Weights of a small transformer language model: 8 layers, rotary positions.
Each number is 128 + 32 x the weight over its row's rms, rounded and kept within 0 to 255. Layers, rows and columns count from 0. The size above them is the row's rms in percent of the matrix's.

# layer 5 MLP up, 320x128, rms 0.0871, rows 244-252, columns 0-127
size [ 99  97 104  93  95  96 101 104 105]
[[ 97 102 108  72 189  55 160  82 142 147 184 148 169 123  79 147 124 124 160  99 107 128 148  79 129 103 130 111 176 151 106 159  91 116 131 165 105 114 106 200  90 142 105 141 136 175 164 137 151 175  75 171 103 106 110  87 103  64 145 114 148  75 115  92 141 193 125 128 143 171 109 126 118 120 114 127 112 116 135  97  92 135 190 100 165 150 116 124 132 168 190  81 139 110 159 113 164 118  86 130 136 136  75 134 113 118 186 146  67 116  99 146 126 213  80 157 120 113 171 127 115 155 138 155  96 112  85 105]
 [101 106 107  99 131 126 145  59 130 124 141  71 137  98 123 113 138 150  86 139 159 108 160 116 159  63 178  96 143 148 175 119 122 131 178 173 122 149 188 131 100 169 136 129 137 126  80 159 185 111 123 121 122  79 132 128 108 148 113 150 119  64 117 121 127  97 165 177 131 211 159 131  95 158 120 110 132 117 168 243 122  63 173 104 117 157  86  57 127 158  80  72 133 154 101 153 141 129  98 123 148 133 138 128 119 113 139 202 105 139 158  79 111  97  95 110 143 159  90 114  89 128 119 116 141  95 107  79]
 [152  93  85 130 127  52 130  92 112  97 116 152 174 109 124 124 121 100  74 127 176 163 139 156 147  78 123 188  74 117 156 120  98 101 175 151 145 133 170 117 168 123 160 102 142 107 100 104 168 116 132 103 137 164 117 159  52 154 140 104 115 147 105 130 140 147 177 149 103 155 112 124 110 161 182 136  91  82 154  78 125  79  75 176  57 138 142  75  66 122  90 136 152 101 156 157 161 122 176 148  76 123 161 158 187  87 133 121 168 117 102 109 128 127 111 120 115 169 185  98 159 100 154 126  52 157 128 145]
 [133 132  85 119  64  88 157  73 151 120 140 183 147 130 108 116 191 168 165 126 159 126 117 120 136  99 186  90 130 114 147 126 127 112 104 120 144 151  65 116 105 191 108 115 114  98  88 106 170 104 101 135 151 111 178  99 126 195 212 163 156 111 106 162  78 154 153 183 127 153 128 163 137 130 130 124 119 135 132 147 168 122 109  47 108 175 190 168 107 138 108  97 165 134 111 112 143 127 129 159  90  86 115 163 100  92 169 166 121 137 145 134 104 139 103  86 119 143 122 124 142 226 151  49 133 170 152 132]
 [143 106 144 147 174 199 168 134 117 145  68 149 105 157 125 140 161 114  91 111  73  88 110 145  82 152 115 115  58 168  72 119 165 150 107 171 148 131  73 152 109 197 139 138 163 163 121 173 117  95 141 122 157 100 122  81 110 149 145  62 161 121 138 124  67 151 169 103 132  79 151 118 157 117 147 136  83  88 161 149 112 159 160  48 104 155 114 134 128 119  95 166 164 158 121  78 125  75 131 170 102 135  95 182 130 141 137 110 121 121  83 165 163 116  38 146 165 105 148 116  93 129 153 177 130  99 130 130]
 [ 64 195 102 130 155 133 160 181  85 106 126 127 161 108 121 131 112 121 199 141  99  84 150 140 158  90 116 112 152 145 120 125 112 133 210 198 178 174 119 140 144 188 118  99 105  48 112 161 117  96 118 169 125  95 108 165 172  99 152  81 143 142 211 134 133 105 132 104 142 121 161 114 129 136  99 152 107  69 147  71 130 110 131 155 129  95 140 177 124 185 141 206 171 112 135  84 118 170  70 148 148 190  99 100 147 123 167 146 126 111 109 106 145 112 107 140 119 131 120 112 139 123 160 143 155 134  86  82]
 [ 95 132 127 134 154 147 224 150  90 112 105 200 135 116 132 165 109 114 116 128 139 125 102  99 117 164 131  88 173 153 138  82 148 128 115 134 155 148 195 165 144 181 119  85 111 195 106 105 164 179 128 116 137 129 143  89 186  73 172 152 146 120 146  93 113 108 151 126 165 170 123 114 172 145 166 119 143 158 125 174 135 114 143 116 140  61 177 177 131 153  70 220 102 103 169 147 146 130 165 147 114 141 168 105 129 124 186 163 139 130  70 130 124 125 115 140 188 132 132 138  84 129 126 163  65  83  96 105]
 [135 169  98 176  91 150 128 107 147 130  81 151 148 112 139 115 138 184  85 204 160 135  98 138 168 126 144  52  73 174 179  55 130 131 112 107 102 163 159 123  79 175 117 148 113 116  84  71 143 104  92 113 185 168 133 165 141  67 126 173  85 154 143 188 109 120 159 128  86 132 168 132 122 116 137 117 133 157 138 123 122 111 122 179 154 135 122 124 134  64  85 169 127 182 139 138 172 103 113 121 129 104 170 140 187 130 114  66 191 112 143 126  91 124 162 122 134 122 100 124 122 156 137 133  69 187 100 157]
 [147 188 120 152 115 152 149 126 150 105 170 127 177 136  95 142  85 113  95 156 109 122  68 179 142  65 124  98 146 115  71 108  71 148 178 128 114 141  70 171 151 119  86  90  97  93  99 179 168 123 135 150  55 134 135 118 105  90 176 125 168 119 108 113 175 136  77  98 193 172 122 123  78 193  95 154 145 177 173 130 107 128 148 134  95 101 109 116 131 141 127 136 168 135 122  87 109 168 126 124 123 157 110 165 131 167  90 167 113 112 168 136  79 158 152 130  96 153 188 131 122 139 149  40 125 157 170 120]]
# layer 5 MLP down (transposed), 320x128, rms 0.066, rows 244-251, columns 0-127
size [101 102 105  94  97  97 104 105]
[[109  87 136  76 168 105 120  68 141 109 182 109  96 191 128 119 172 175 128 153 137  96 123  51 174 147 159 133 142  92 121 118 116 134 121 171 103 172  78 112  83 107 140  79  90 147  82 106 176 144 139 129 138  89 117 199 115 119 133 158 155  78 110  67 118 116  92 157 128  88 116 146 141  90 109 204 127 103 155  89 139 121 148 129 172 137 111 149 143 109 122 125 137 122 163  92  92 133 180 131  97 111 111 198 159 113 131 135  96 148 137 182  99 154  43  77 122 110 123 207 131 162 157 140 154 143 109 162]
 [113 139 134 135 162 148 186 147 169 192 154 144 127  94 179 156  96 154 168 108 167 103 144 120 189 116 154 107 112  98  81  52 113 165 113 159  92 124  54 171 128 132 125 116 159 150 123 157 156 142 131 189 135 132 120 133 112 155 168 155 170  92 138 126 196 132  76 150  99  73 132 167  75  88 111 117  97 150  67 140 118 168 143 185  82 138 147 134 139 124  88 162 102  70 149 101 150 175 149  71 140 142 178  83  98 137 115 200 142  78 123 167 119 111 126 149 168 121 151 109 123 130  75 156 128 145 132 112]
 [183 131 127 110 141 107 156 131 124 161  88 118 138 138 123 119 128 120 163 196 115 119 181 114 145  93 145 112 153  93 132  99 146 172 104 135 128  61 174 157 160 180 177 135 155  99 105 127 153 164  95 136 109 159  75 134 155 170 129 110 151 117 165 123  64 118 149 209 131 139 120 126 143 169 153 135 162 105 114 116 149 140 104 146 112 171 205 122  92 120  77 234 119 109  83 173 114 141 140 119 105 160 123 182 120 130 134 159  80 110 139 137 128 160 151 130 141  97 218  96 186 139 117  70 132 113 192  97]
 [136 148 106 149 150 107 160  71 112 152 146 134 107  92 123 117  88 134 143 126 144 101 150 128 193 142 168  57  82 122 151 108 127 114 112 137 127 120  80  94 130 145 151 108 136  96 112  91  82 121 131 142 109  94 164  90  76 156 149 197 126 121 113 175  99 140 121 157 146 196 156  95  27 122 192  82 108 116 135 149 117  91  95 181  89 164 100 137  98 130  73 135  73 145 121 116  82 155 187 131 118 145  78 169 114 115 167 128 117 144 196 123  83 141 117 119 186 142 137 168 139 113 152 103  90 120 212 125]
 [164 138 132 173  73  78 128 135  72 145 136  99 102 142  84 173  64 101 193 132 123 109 152 103 156 118  98 121 116  94 108 102 118 171  98 162 141 161 120 160 115 133 181 103 138 116  96 112 139 137 127 100 154 196  98 136 109  40 117 147 168  97 149  90 183 117 133 103 152 130 134 152 134 123 138 162 146 166 123 103  93  61 102 100 124 135 206 147 136  97 128 167 160 119 167 192 140 119 118 111 138  58 124 137 131 147 106 120 132 153 128 152 113 225 140 126 173 100 167 138 112 160  66 116 151 145 149  48]
 [187  88 126 115 140 180 144 173  53 132 177 166 137 136 128 129 123 120 141 149  75 105 130  89  40 135 157 159 151  83 133 104 163 149  81 104 146 110 130 103 167 166 117 118  89 169  90 105 164 160 145 109 125 182 140 161 109 106 150 133  89 130 136 174 161 168  85 111 138 118 168 193 106 108 130  56 119 121 112  80 159 177 184 125 130 130 159 150 137 152 108 102  87 110 134  57 140 166 129  74 123 134 143 143 141 165 145 132 151  94 131  88 140 117  94 113 161 111 105 101 143  48 142 137 107 121 171 206]
 [ 93 105 159 102 187 132 122 102 125 148 115 122 135 158 146 136 181 133 135 133 204  87  82  81 149 123 116 101 166 156 122 145 140  65 148 140 136 150 139 147  93 174 139 151  46 110 134 111 144 155 150 151 105  96 161  75 118  74 135  99 163  89 163 135 146 147 136 154 135 168 159 135 158 146  48 152 136 124 116 114 113 182 121 109 109 159 195  84 116 128 126 142 120 121 146 181 145 176 224  56 161 112 163 137  96 114 101 146 133 163 156 139 110 103  82 174 192 160 133 134  88 159  90 181 118 162 111 125]
 [106 157 101 153 126  79 110 204 155 107 169 127 126 147  40  98 106  80  95 133 120  78 127 102 114 186 164 160 195 122 118 123  61  96  89 176 114 102 186 121 159  56 159 178 148 152 141 136 106 115 131 166 113 164 108  89 115 117 110 136 141  73 115 124 139  93 100 179 186 137 113 117 134  78 122 128 138 135  90  92  94 140  77 161 117 141  93  97  95 122  78 167 126 104 118  95 157 121 184 130 144 128 152 123 141 142 101 126 135 137 156 145 105 124 193 123  76 117 145  68 123 113 116 177  48 115 143 126]]
# layer 5 MLP gate, 320x128, rms 0.0971, rows 245-252, columns 0-127
size [113 102  92  87 102  95  97 115]
[[134 136 140 132 146 122 189 146 103 119 164 126  64 167 147 105 106 158 162 130  99 110 100  98 122 176 125 125 113  93 108 160 140 178 146 165 126 149 149 125  71 104 124 192  94 168 117  75  90 140 148 107 146  98  79  58 145 128  77 100  89  60 129 113  88 120 123 125  64 109 106 137  47 117  47  53 113 158 123  94 161 126 121 208 125  68 151 132 104 106 152 193 116 121 105 110 153 117 186 124 119  99 173  69 149 136 118 103 148 161 146 121 127 130 141 145 144 127 156 127 119 167 143 159 166 120 149 164]
 [157  92  84 102 122 118 174 176 108 106 133  59 120 130 176 108  94 156 186  49  71 125 128 107  79 138 134 127 131 137 153 155  93 126 157  66 142 111 111 105 108 143 130 172 180 100  88 116 119  97 104 101 133  68 135 120 141 119  84 139 112  90 162 164  96  78 168 105  98 125 121 147 130 120 122  92  62 134 179 130 133 150 154 143 169 112 138  84  94  86 132 118 145 123 136 142 145 123 143  96 131 125  73  65 162  42 127 120 119 141 116 125 119 174  94 134 195  93 133 109 100 111 151 178 113 173  44 169]
 [134 149  55 115 122 130 107 102  92 134 145 177 163 118 155 118 163  90 130  85 114  92  99 107 135 111 108  52 105 116 104 151 151 134 126 122 182 124  92 134 101 171  69 113 119  42 118 116 124 208 195 138 127 104 112 135  87 115 116  98 157 118 154 187 125 174 147 104 134 177  86  96  64 105 195  69 134 154 133 164 146 154 129 132 174 166 117 136  76 156 102 147 153 120 139 119  66 109 131 130  94 160 110 130 141 181 116 157 163 153 134 131  51 150 135 152 182 140 129 130 117 143 183 177 123 103  90 125]
 [ 98 127  39 129  92 155 144 161 133 125 106  90 120 216 136 143 142 180 133 113 144 125 146 133 166  82 117  89 171 148 147 152 116 130 123 151 113  82 140 164  39 145 134  97 117 167 150  38 148 116 133 101 100 178  87 111 188 137 106 128 138 164 153 143 118 109  82 120 127 125 237  96 106 132 149 151 145 163 131 168 128 150 130 145 105 152 128 101 109 140 145 146 109  63 140 126 191 109 127 140 100 157 134 127  78  98 127 127 157  88 112 117 127 174 152 106 173 171 156 175 121 160  81 154 107 194 129 114]
 [192 132  58  65 171 121 126 134  96 139 154 110 111 121 225 136 136 131  94 147 118 154 136 169 118  86 120  97 125  78 145 146 217 123 128 114 104 115 187 153 110 158 138 115  84 129 105 172 167 122 156  75 140 105 111 108 122 162 134 149 133 120  88 171 156 174 112 194 116 113 113 104 128 129 159 155 157  99  95 127 128 163 149 125 108 106  89  79 125  82 143 154 133 145 141 131 140 153 160 118  93  68 126 147 169 137 132 179 108  95  92 127 168 136 149 103  68 123 120 106 129 119 105 151 115  21 133 208]
 [177 156 131 154 147  81 102  93  62 123 129 132 110 178 112 159 204 116 139 147 145 111 120 149 142 140 131 116 175 150  76 131 109 142 130 160  54 121 146  92  86 104 101  79 114 112 103 132 119 117 133  99 116  88  79 133  70 141 140 143 161 120 163 183 125 110 108 114  86 138 149 184 124  68  75 116 134 188 195 133 113 102 144 150 109 133 164 128 125 138 132  79 169 151 180 171 108 211 115 122 102 130  68  84  53 112 108 159 166 170 168  82 174 104 114 124 163 138 136 172 139 147 142 170 148 127 118 138]
 [ 69  29  90 176 119 165 199 182  81 180  97 139 164 118 113 152 128 137 143 125 111 141 100 195 111 120 104 143 109 122 155 144  91 154  69  99  88 149 178 125  85 128 108 144 153 134 116 146 142 137  81 103  88 153 122  95 108 153 119 121 184 104 103 103 125 131 122 167 172 152 192 135  91 143  93  97 150 107 158 140  90 122 115 135 134 105 152 134 110  82 155  90 102  79 165 138 130  89 152 118 103  92 116 111 118  83 129 162 151 103 107 131 134  81 110 161  92 184 118 142 206 126  35 165 129 130 160 138]
 [118 146 123 209 117 131  99 104  71 137 160 126 126 104 140 105 171 157 167 111 156 148 145 158 153 144 139 150  62 141 110 155 147 156 151 142 151 137 149 129  84 112 102 162 102 193 118 118 127  58  98 139 178 143  98 101 146 180 128 138 165 128 160 204  61 157 132 130 122 124 108 149  74 126 128 111  79 133 170 109 105 102 105 155 129 136 136  80 107  95 122 138 197 147 126 117 172 158 133 120 144 185  93  93 106 152 200 119 130 101 131  72  48 139  78 204 139 101 138 155  93 152 106 161 163 155 144 173]]